Weights of a small transformer language model: untied embeddings.
Each number is 50 + 10 x the weight over its row's rms, rounded and kept within 0 to 99. Layers, rows and columns count from 0. The size before them is the row's rms in percent of the matrix's.

# layer 10 MLP down (transposed), 384x96, rms 0.324, rows 316-332, columns 0-95
093:70 40 59 54 52 44 54 52 67 52 61 56 45 34 65 43 49 49 41 69 48 45 49 60 49 35 39 45 43 60 58 46 43 61 63 56 46 59 40 34 44 41 60 42 65 55 49 32 50 49 49 46 31 42 23 43 35 28 43 53 48 65 46 46 55 44 50 61 38 49 38 41 39 41 41 37 70 54 55 57 51 36 54 62 43 37 46 46 32 55 50 62 34 58 52 53
093:63 55 52 55 46 58 37 61 52 59 47 49 49 43 44 44 48 59 63 59 45 41 45 75 42 59 53 41 35 53 43 38 62 37 44 58 73 57 41 50 52 41 47 37 47 52 48 58 45 48 57 51 56 51 37 50 56 33 47 51 38 57 64 45 66 82 42 44 69 65 36 41 45 37 38 49 49 43 51 48 73 37 45 41 39 50 42 69 39 64 47 53 56 47 62 37
092:57 59 56 35 47 49 53 61 56 59 50 46 47 55 59 56 57 41 52 50 57 62 35 38 43 45 49 39 80 25 58 47 38 39 57 48 43 47 42 54 46 71 44 44 76 61 37 46 43 63 51 58 29 59 48 43 41 50 47 46 45 48 51 55 45 37 59 60 49 33 25 52 69 57 46 55 36 45 54 62 41 57 54 62 59 48 41 54 55 47 50 43 39 53 67 37
101:57 31 42 57 37 42 74 61 36 46 62 46 60 47 52 58 43 62 60 42 33 62 59 59 58 37 42 45 63 73 30 42 52 67 52 57 40 42 52 53 46 62 62 39 53 48 43 45 57 67 48 51 56 61 80 56 37 44 36 58 43 68 49 68 59 42 54 57 62 49 38 59 55 53 54 61 50 42 52 45 45 65 48 50 44 43 58 47 41 55 62 56 55 52 51 45
094:65 56 59 49 59 64 57 43 62 45 65 58 40 59 49 39 51 41 55 58 47 43 63 47 47 34 47 45 65 55 43 35 35 44 39 63 45 37 37 50 36 64 42 43 51 51 41 51 38 53 47 53 73 65 58 54 43 50 38 46 58 50 40 27 45 65 64 23 51 50 58 60 55 64 61 44 59 60 49 59 53 69 39 49 48 74 46 53 42 54 51 46 45 67 50 57
100:74 55 42 36 65 60 57 52 51 62 35 49 53 39 41 61 44 53 44 66 41 43 63 52 52 26 55 52 60 57 36 55 37 50 52 53 48 75 46 55 55 36 46 57 75 49 55 32 49 65 54 45 57 57 53 44 48 55 52 36 57 55 30 51 42 56 48 30 71 59 44 45 55 61 39 59 47 43 42 52 49 53 55 42 43 42 60 51 55 48 47 54 49 25 32 44
091:41 57 51 45 45 36 44 42 65 34 52 57 46 54 40 64 49 44 45 45 66 45 34 67 53 63 36 40 64 52 53 59 66 55 48 54 53 61 52 46 44 40 49 46 44 79 44 47 46 45 53 56 20 48 45 57 43 53 53 51 64 57 57 39 67 56 30 66 52 40 73 54 41 51 56 58 58 50 50 62 50 68 59 64 43 49 51 54 52 41 62 41 51 63 32 45
107:51 47 50 49 55 55 55 54 45 70 52 43 47 63 57 42 54 38 51 51 36 39 59 44 55 58 42 48 62 52 54 59 54 48 66 49 64 74 67 38 63 53 57 42 42 55 59 32 49 41 48 58 45 37 53 53 55 27 51 50 30 72 26 46 48 48 66 40 46 63 47 59 36 30 52 37 61 51 37 44 37 65 51 51 44 63 39 43 34 50 44 48 34 50 49 45
091:24 59 37 53 60 59 58 60 43 50 55 52 46 58 43 44 47 44 47 57 65 55 67 48 47 61 35 44 24 62 50 51 32 71 62 56 61 59 60 66 48 52 33 62 41 35 41 32 55 59 46 62 57 48 56 35 55 58 57 46 48 41 62 47 45 51 45 62 55 40 51 63 55 60 56 52 53 75 64 57 42 48 44 59 60 46 57 63 49 66 42 49 46 42 51 37
102:68 33 30 48 54 55 50 37 52 41 57 37 62 37 38 53 55 61 48 58 46 46 57 48 50 53 33 45 59 70 29 55 45 42 60 52 43 43 43 36 51 47 49 61 44 42 55 35 35 43 56 36 32 55 56 60 47 41 51 63 57 46 46 55 65 60 44 61 48 36 52 75 34 45 48 62 43 50 62 63 54 51 64 49 34 43 62 55 39 44 54 69 66 45 51 55
100:47 34 38 57 52 35 59 67 65 60 51 49 50 47 64 47 43 68 51 34 60 54 35 41 54 53 68 43 27 54 47 73 60 60 48 41 31 39 49 67 38 44 54 79 44 54 49 56 39 56 59 64 52 44 45 61 34 57 49 37 53 38 40 47 56 55 58 56 45 50 55 45 46 42 53 45 56 62 46 42 41 59 62 65 51 49 43 39 41 51 53 56 67 45 46 63
099:39 47 45 37 56 49 25 48 50 40 20 39 58 58 43 47 46 61 38 46 57 50 44 53 58 41 52 63 55 44 55 34 48 31 59 76 50 59 40 50 60 62 48 54 70 47 62 48 69 52 57 65 53 50 54 43 61 52 64 61 53 53 33 52 46 59 58 59 39 61 66 38 47 62 56 41 33 48 59 49 46 46 49 49 52 56 30 46 52 35 59 35 46 60 50 39
091:69 60 64 37 42 40 62 55 60 46 46 40 46 56 36 53 47 60 27 48 59 63 40 34 54 48 48 39 43 29 54 43 50 66 61 61 51 57 57 45 49 41 46 42 50 36 49 64 55 42 55 31 50 54 35 48 50 70 52 53 59 50 39 72 51 52 46 60 51 36 78 48 55 54 40 61 63 51 60 39 62 47 52 47 43 58 40 40 64 55 59 37 39 60 60 58
096:62 34 66 37 61 64 39 56 56 58 42 48 64 36 61 43 33 55 55 51 63 59 49 39 46 45 41 53 70 61 65 60 50 42 42 60 59 56 53 50 52 42 70 50 35 44 51 48 69 42 41 18 47 44 46 41 60 58 43 56 66 60 52 59 55 59 48 51 37 44 28 49 40 49 53 49 51 51 49 57 53 52 65 54 58 55 55 53 33 49 64 41 44 58 45 70
096:56 43 45 71 32 43 56 57 57 66 25 69 49 45 42 52 63 38 33 47 63 43 58 44 62 46 54 47 38 50 42 62 51 65 55 52 62 59 50 49 36 56 53 54 48 55 50 50 52 54 33 48 56 45 34 41 51 44 38 53 53 61 28 50 62 39 55 66 62 37 44 62 37 65 54 55 65 57 51 56 47 51 41 39 64 52 45 67 61 61 40 39 54 53 29 46
108:59 44 62 62 49 52 44 51 54 50 50 60 44 36 59 54 34 58 37 74 40 50 54 31 50 56 45 38 36 41 64 59 46 57 40 58 48 55 47 47 39 55 60 52 58 42 60 60 46 40 51 41 46 44 38 48 44 62 40 58 57 71 63 66 43 53 42 53 29 40 50 61 41 66 59 34 43 54 52 52 47 37 52 43 55 73 25 43 53 53 64 40 57 56 66 66
119:46 33 44 53 45 45 47 48 51 54 76 55 51 49 47 33 54 56 44 60 34 69 50 42 61 50 47 47 41 52 49 56 53 74 47 36 61 64 55 38 50 43 52 43 44 59 52 52 50 41 34 63 64 63 55 53 66 54 64 40 50 33 52 37 36 43 66 56 41 43 75 51 26 48 43 46 48 65 47 44 43 29 45 42 60 42 57 61 47 46 39 62 60 41 51 53
# layer 10 MLP up, 384x96, rms 0.237, rows 317-333, columns 0-95
089:45 58 53 49 64 53 44 57 39 56 41 56 56 69 60 70 62 41 50 40 48 47 43 67 76 46 50 47 69 45 33 41 62 51 40 60 43 52 51 38 55 57 52 55 60 43 39 51 49 46 46 40 51 37 45 62 38 43 74 50 37 56 64 32 49 45 44 66 72 50 37 52 52 48 33 65 28 43 60 39 41 42 58 50 58 40 50 34 45 49 44 58 52 41 46 50
092:47 31 45 67 34 45 45 43 39 43 36 49 45 51 65 49 42 43 33 55 26 68 53 57 53 56 55 50 53 41 48 42 60 49 46 50 62 54 52 45 45 55 51 50 46 40 52 28 46 59 08 50 40 54 50 50 43 40 57 60 35 49 41 43 51 59 51 36 45 52 67 45 49 57 48 61 51 59 47 21 51 48 34 50 39 41 55 49 53 52 51 48 57 52 42 66
104:73 48 39 38 40 52 64 46 28 76 63 49 43 48 52 59 42 38 40 69 57 50 58 50 55 50 48 60 38 46 47 35 40 56 61 54 40 53 50 39 39 44 41 51 48 39 43 31 53 49 49 64 52 49 49 57 37 45 57 53 69 52 35 77 59 38 44 49 42 49 44 46 61 55 41 43 70 57 44 49 48 52 47 40 37 44 65 43 61 57 33 40 43 36 48 50
089:54 29 58 55 48 53 46 53 35 55 43 46 65 48 41 61 56 77 50 36 45 40 52 39 44 51 32 30 61 52 49 65 61 49 55 58 41 45 40 46 50 44 41 61 54 39 41 39 40 50 46 36 39 44 55 60 41 40 40 56 73 65 59 49 49 48 42 49 54 51 45 57 72 53 25 56 67 42 49 55 43 51 46 59 43 41 62 30 55 61 36 61 44 63 48 51
112:68 52 70 48 44 42 66 54 57 49 37 48 34 50 40 61 51 48 48 57 47 36 49 48 81 52 41 41 43 50 46 50 39 40 61 43 50 60 50 44 50 55 46 51 41 55 55 35 43 64 49 32 47 56 59 55 52 70 49 42 51 37 48 40 34 42 54 47 59 60 35 61 34 50 46 64 38 56 39 46 42 48 66 24 69 48 57 67 56 55 56 57 72 48 51 54
091:51 39 35 56 41 48 36 52 29 58 39 52 49 47 68 41 53 61 39 47 52 64 67 49 45 42 65 49 67 47 48 45 34 66 39 55 49 55 55 35 69 53 53 55 47 37 46 60 46 35 59 45 40 57 71 52 38 42 52 49 35 43 41 57 48 48 61 44 37 69 59 57 38 48 56 56 46 31 41 37 39 37 43 46 59 29 56 40 54 40 56 50 57 63 36 57
097:39 37 39 44 52 36 42 41 64 65 40 58 57 54 56 44 61 43 47 57 71 55 53 41 51 66 54 47 51 66 44 50 63 52 48 59 55 62 60 53 47 49 50 62 46 43 58 53 32 49 71 48 44 55 49 65 46 50 50 39 60 37 62 46 28 36 57 76 27 59 39 32 37 39 46 53 54 58 52 48 62 70 54 47 51 48 46 48 73 50 56 37 48 51 54 43
085:62 50 45 47 61 68 51 46 60 43 35 60 57 50 48 55 61 42 64 47 35 36 65 36 55 55 56 39 64 55 36 36 62 45 57 58 36 77 47 65 65 61 44 46 50 44 50 36 57 60 52 55 54 47 36 46 40 32 66 58 48 69 62 55 54 27 45 63 49 57 33 45 51 53 58 47 50 55 44 53 63 58 37 52 51 58 56 56 43 58 42 48 38 58 42 71
110:59 45 57 56 50 46 51 49 58 62 60 50 43 46 54 38 45 54 63 66 69 59 66 45 50 58 37 37 60 50 35 51 47 42 37 59 48 43 59 58 47 62 48 52 62 43 49 38 48 33 39 27 49 38 55 58 43 64 38 55 43 45 48 63 49 57 39 56 56 50 35 47 37 63 64 79 56 46 44 67 45 48 39 64 54 50 53 49 56 55 18 49 64 39 38 48
097:61 42 44 52 46 40 39 40 30 29 64 56 44 52 50 36 53 47 54 64 49 55 32 40 46 48 71 53 47 49 31 46 43 72 60 63 53 58 62 74 43 54 48 57 49 49 74 60 46 62 53 48 47 46 61 48 58 36 53 42 62 42 53 51 47 44 46 49 30 56 47 62 52 62 47 52 46 67 54 59 55 63 67 41 49 63 48 47 40 54 74 37 50 52 38 51
096:35 54 60 40 24 43 61 46 58 40 59 47 42 45 43 33 59 59 47 57 65 52 56 47 59 52 42 29 51 33 48 43 51 58 52 43 51 61 54 33 50 70 40 52 58 54 43 59 60 60 58 47 34 55 45 46 40 73 50 44 54 36 54 37 45 43 69 55 59 52 50 38 52 61 31 38 56 39 61 59 60 54 38 61 42 70 64 45 43 43 53 50 53 44 58 32
094:46 62 41 46 57 56 38 48 58 45 51 63 44 34 44 51 48 61 62 71 55 47 52 53 38 59 58 53 46 67 70 54 55 48 40 66 38 44 31 38 40 39 43 62 68 65 54 58 60 77 64 37 45 47 60 63 59 48 50 56 57 49 56 29 40 43 41 45 55 66 54 42 49 39 51 39 34 41 60 61 49 37 41 56 50 52 52 62 58 45 37 43 43 64 45 58
089:63 48 47 65 41 47 47 51 53 45 42 51 57 40 49 52 52 48 44 64 42 59 48 43 43 39 57 49 46 46 51 60 67 54 53 40 43 34 52 45 48 56 48 57 53 50 50 32 64 47 41 35 45 40 41 64 63 50 47 68 45 38 24 54 46 57 56 32 60 55 37 41 53 54 39 57 39 59 31 67 70 50 43 54 57 67 64 50 47 21 42 54 38 75 55 59
091:54 44 52 66 48 41 72 50 45 75 48 45 53 54 48 41 67 37 44 48 47 52 45 47 36 32 59 52 37 51 48 53 60 57 53 57 51 48 30 39 55 69 48 51 52 70 54 45 64 63 49 46 40 53 59 37 57 63 69 58 27 63 61 49 44 54 49 45 54 56 44 52 43 57 60 41 54 38 61 59 36 51 63 48 60 45 42 57 47 46 56 51 46 42 40 17
098:46 53 48 35 56 46 49 43 45 55 49 59 51 42 40 42 37 69 32 56 47 46 47 56 36 66 53 41 38 46 22 47 64 47 46 59 47 52 50 46 56 43 44 53 46 58 50 52 52 54 41 49 45 68 47 29 38 50 44 55 50 57 43 68 50 53 51 46 33 49 43 59 58 44 44 45 18 54 43 57 56 45 29 46 54 31 61 51 69 36 67 44 45 49 56 76
106:37 58 56 54 33 48 53 53 49 70 41 38 48 47 47 56 50 57 61 47 56 33 49 53 51 51 52 50 50 57 56 68 60 57 63 60 46 46 45 41 65 37 28 66 44 62 38 53 68 52 60 38 41 39 45 64 59 52 50 54 67 57 35 48 55 50 59 24 52 52 53 46 34 62 56 52 50 46 51 58 37 59 53 52 54 40 64 19 58 46 40 38 68 41 52 38
106:41 67 50 63 63 61 32 45 42 46 46 40 50 56 43 36 53 56 50 68 31 47 38 58 33 38 39 47 44 61 45 33 35 59 57 46 63 62 40 52 38 59 56 46 62 46 54 43 62 31 47 46 54 56 48 58 57 55 49 45 64 68 41 34 40 67 65 40 70 46 38 40 36 53 49 56 50 51 33 57 72 44 48 52 55 69 54 50 55 46 57 52 49 52 58 51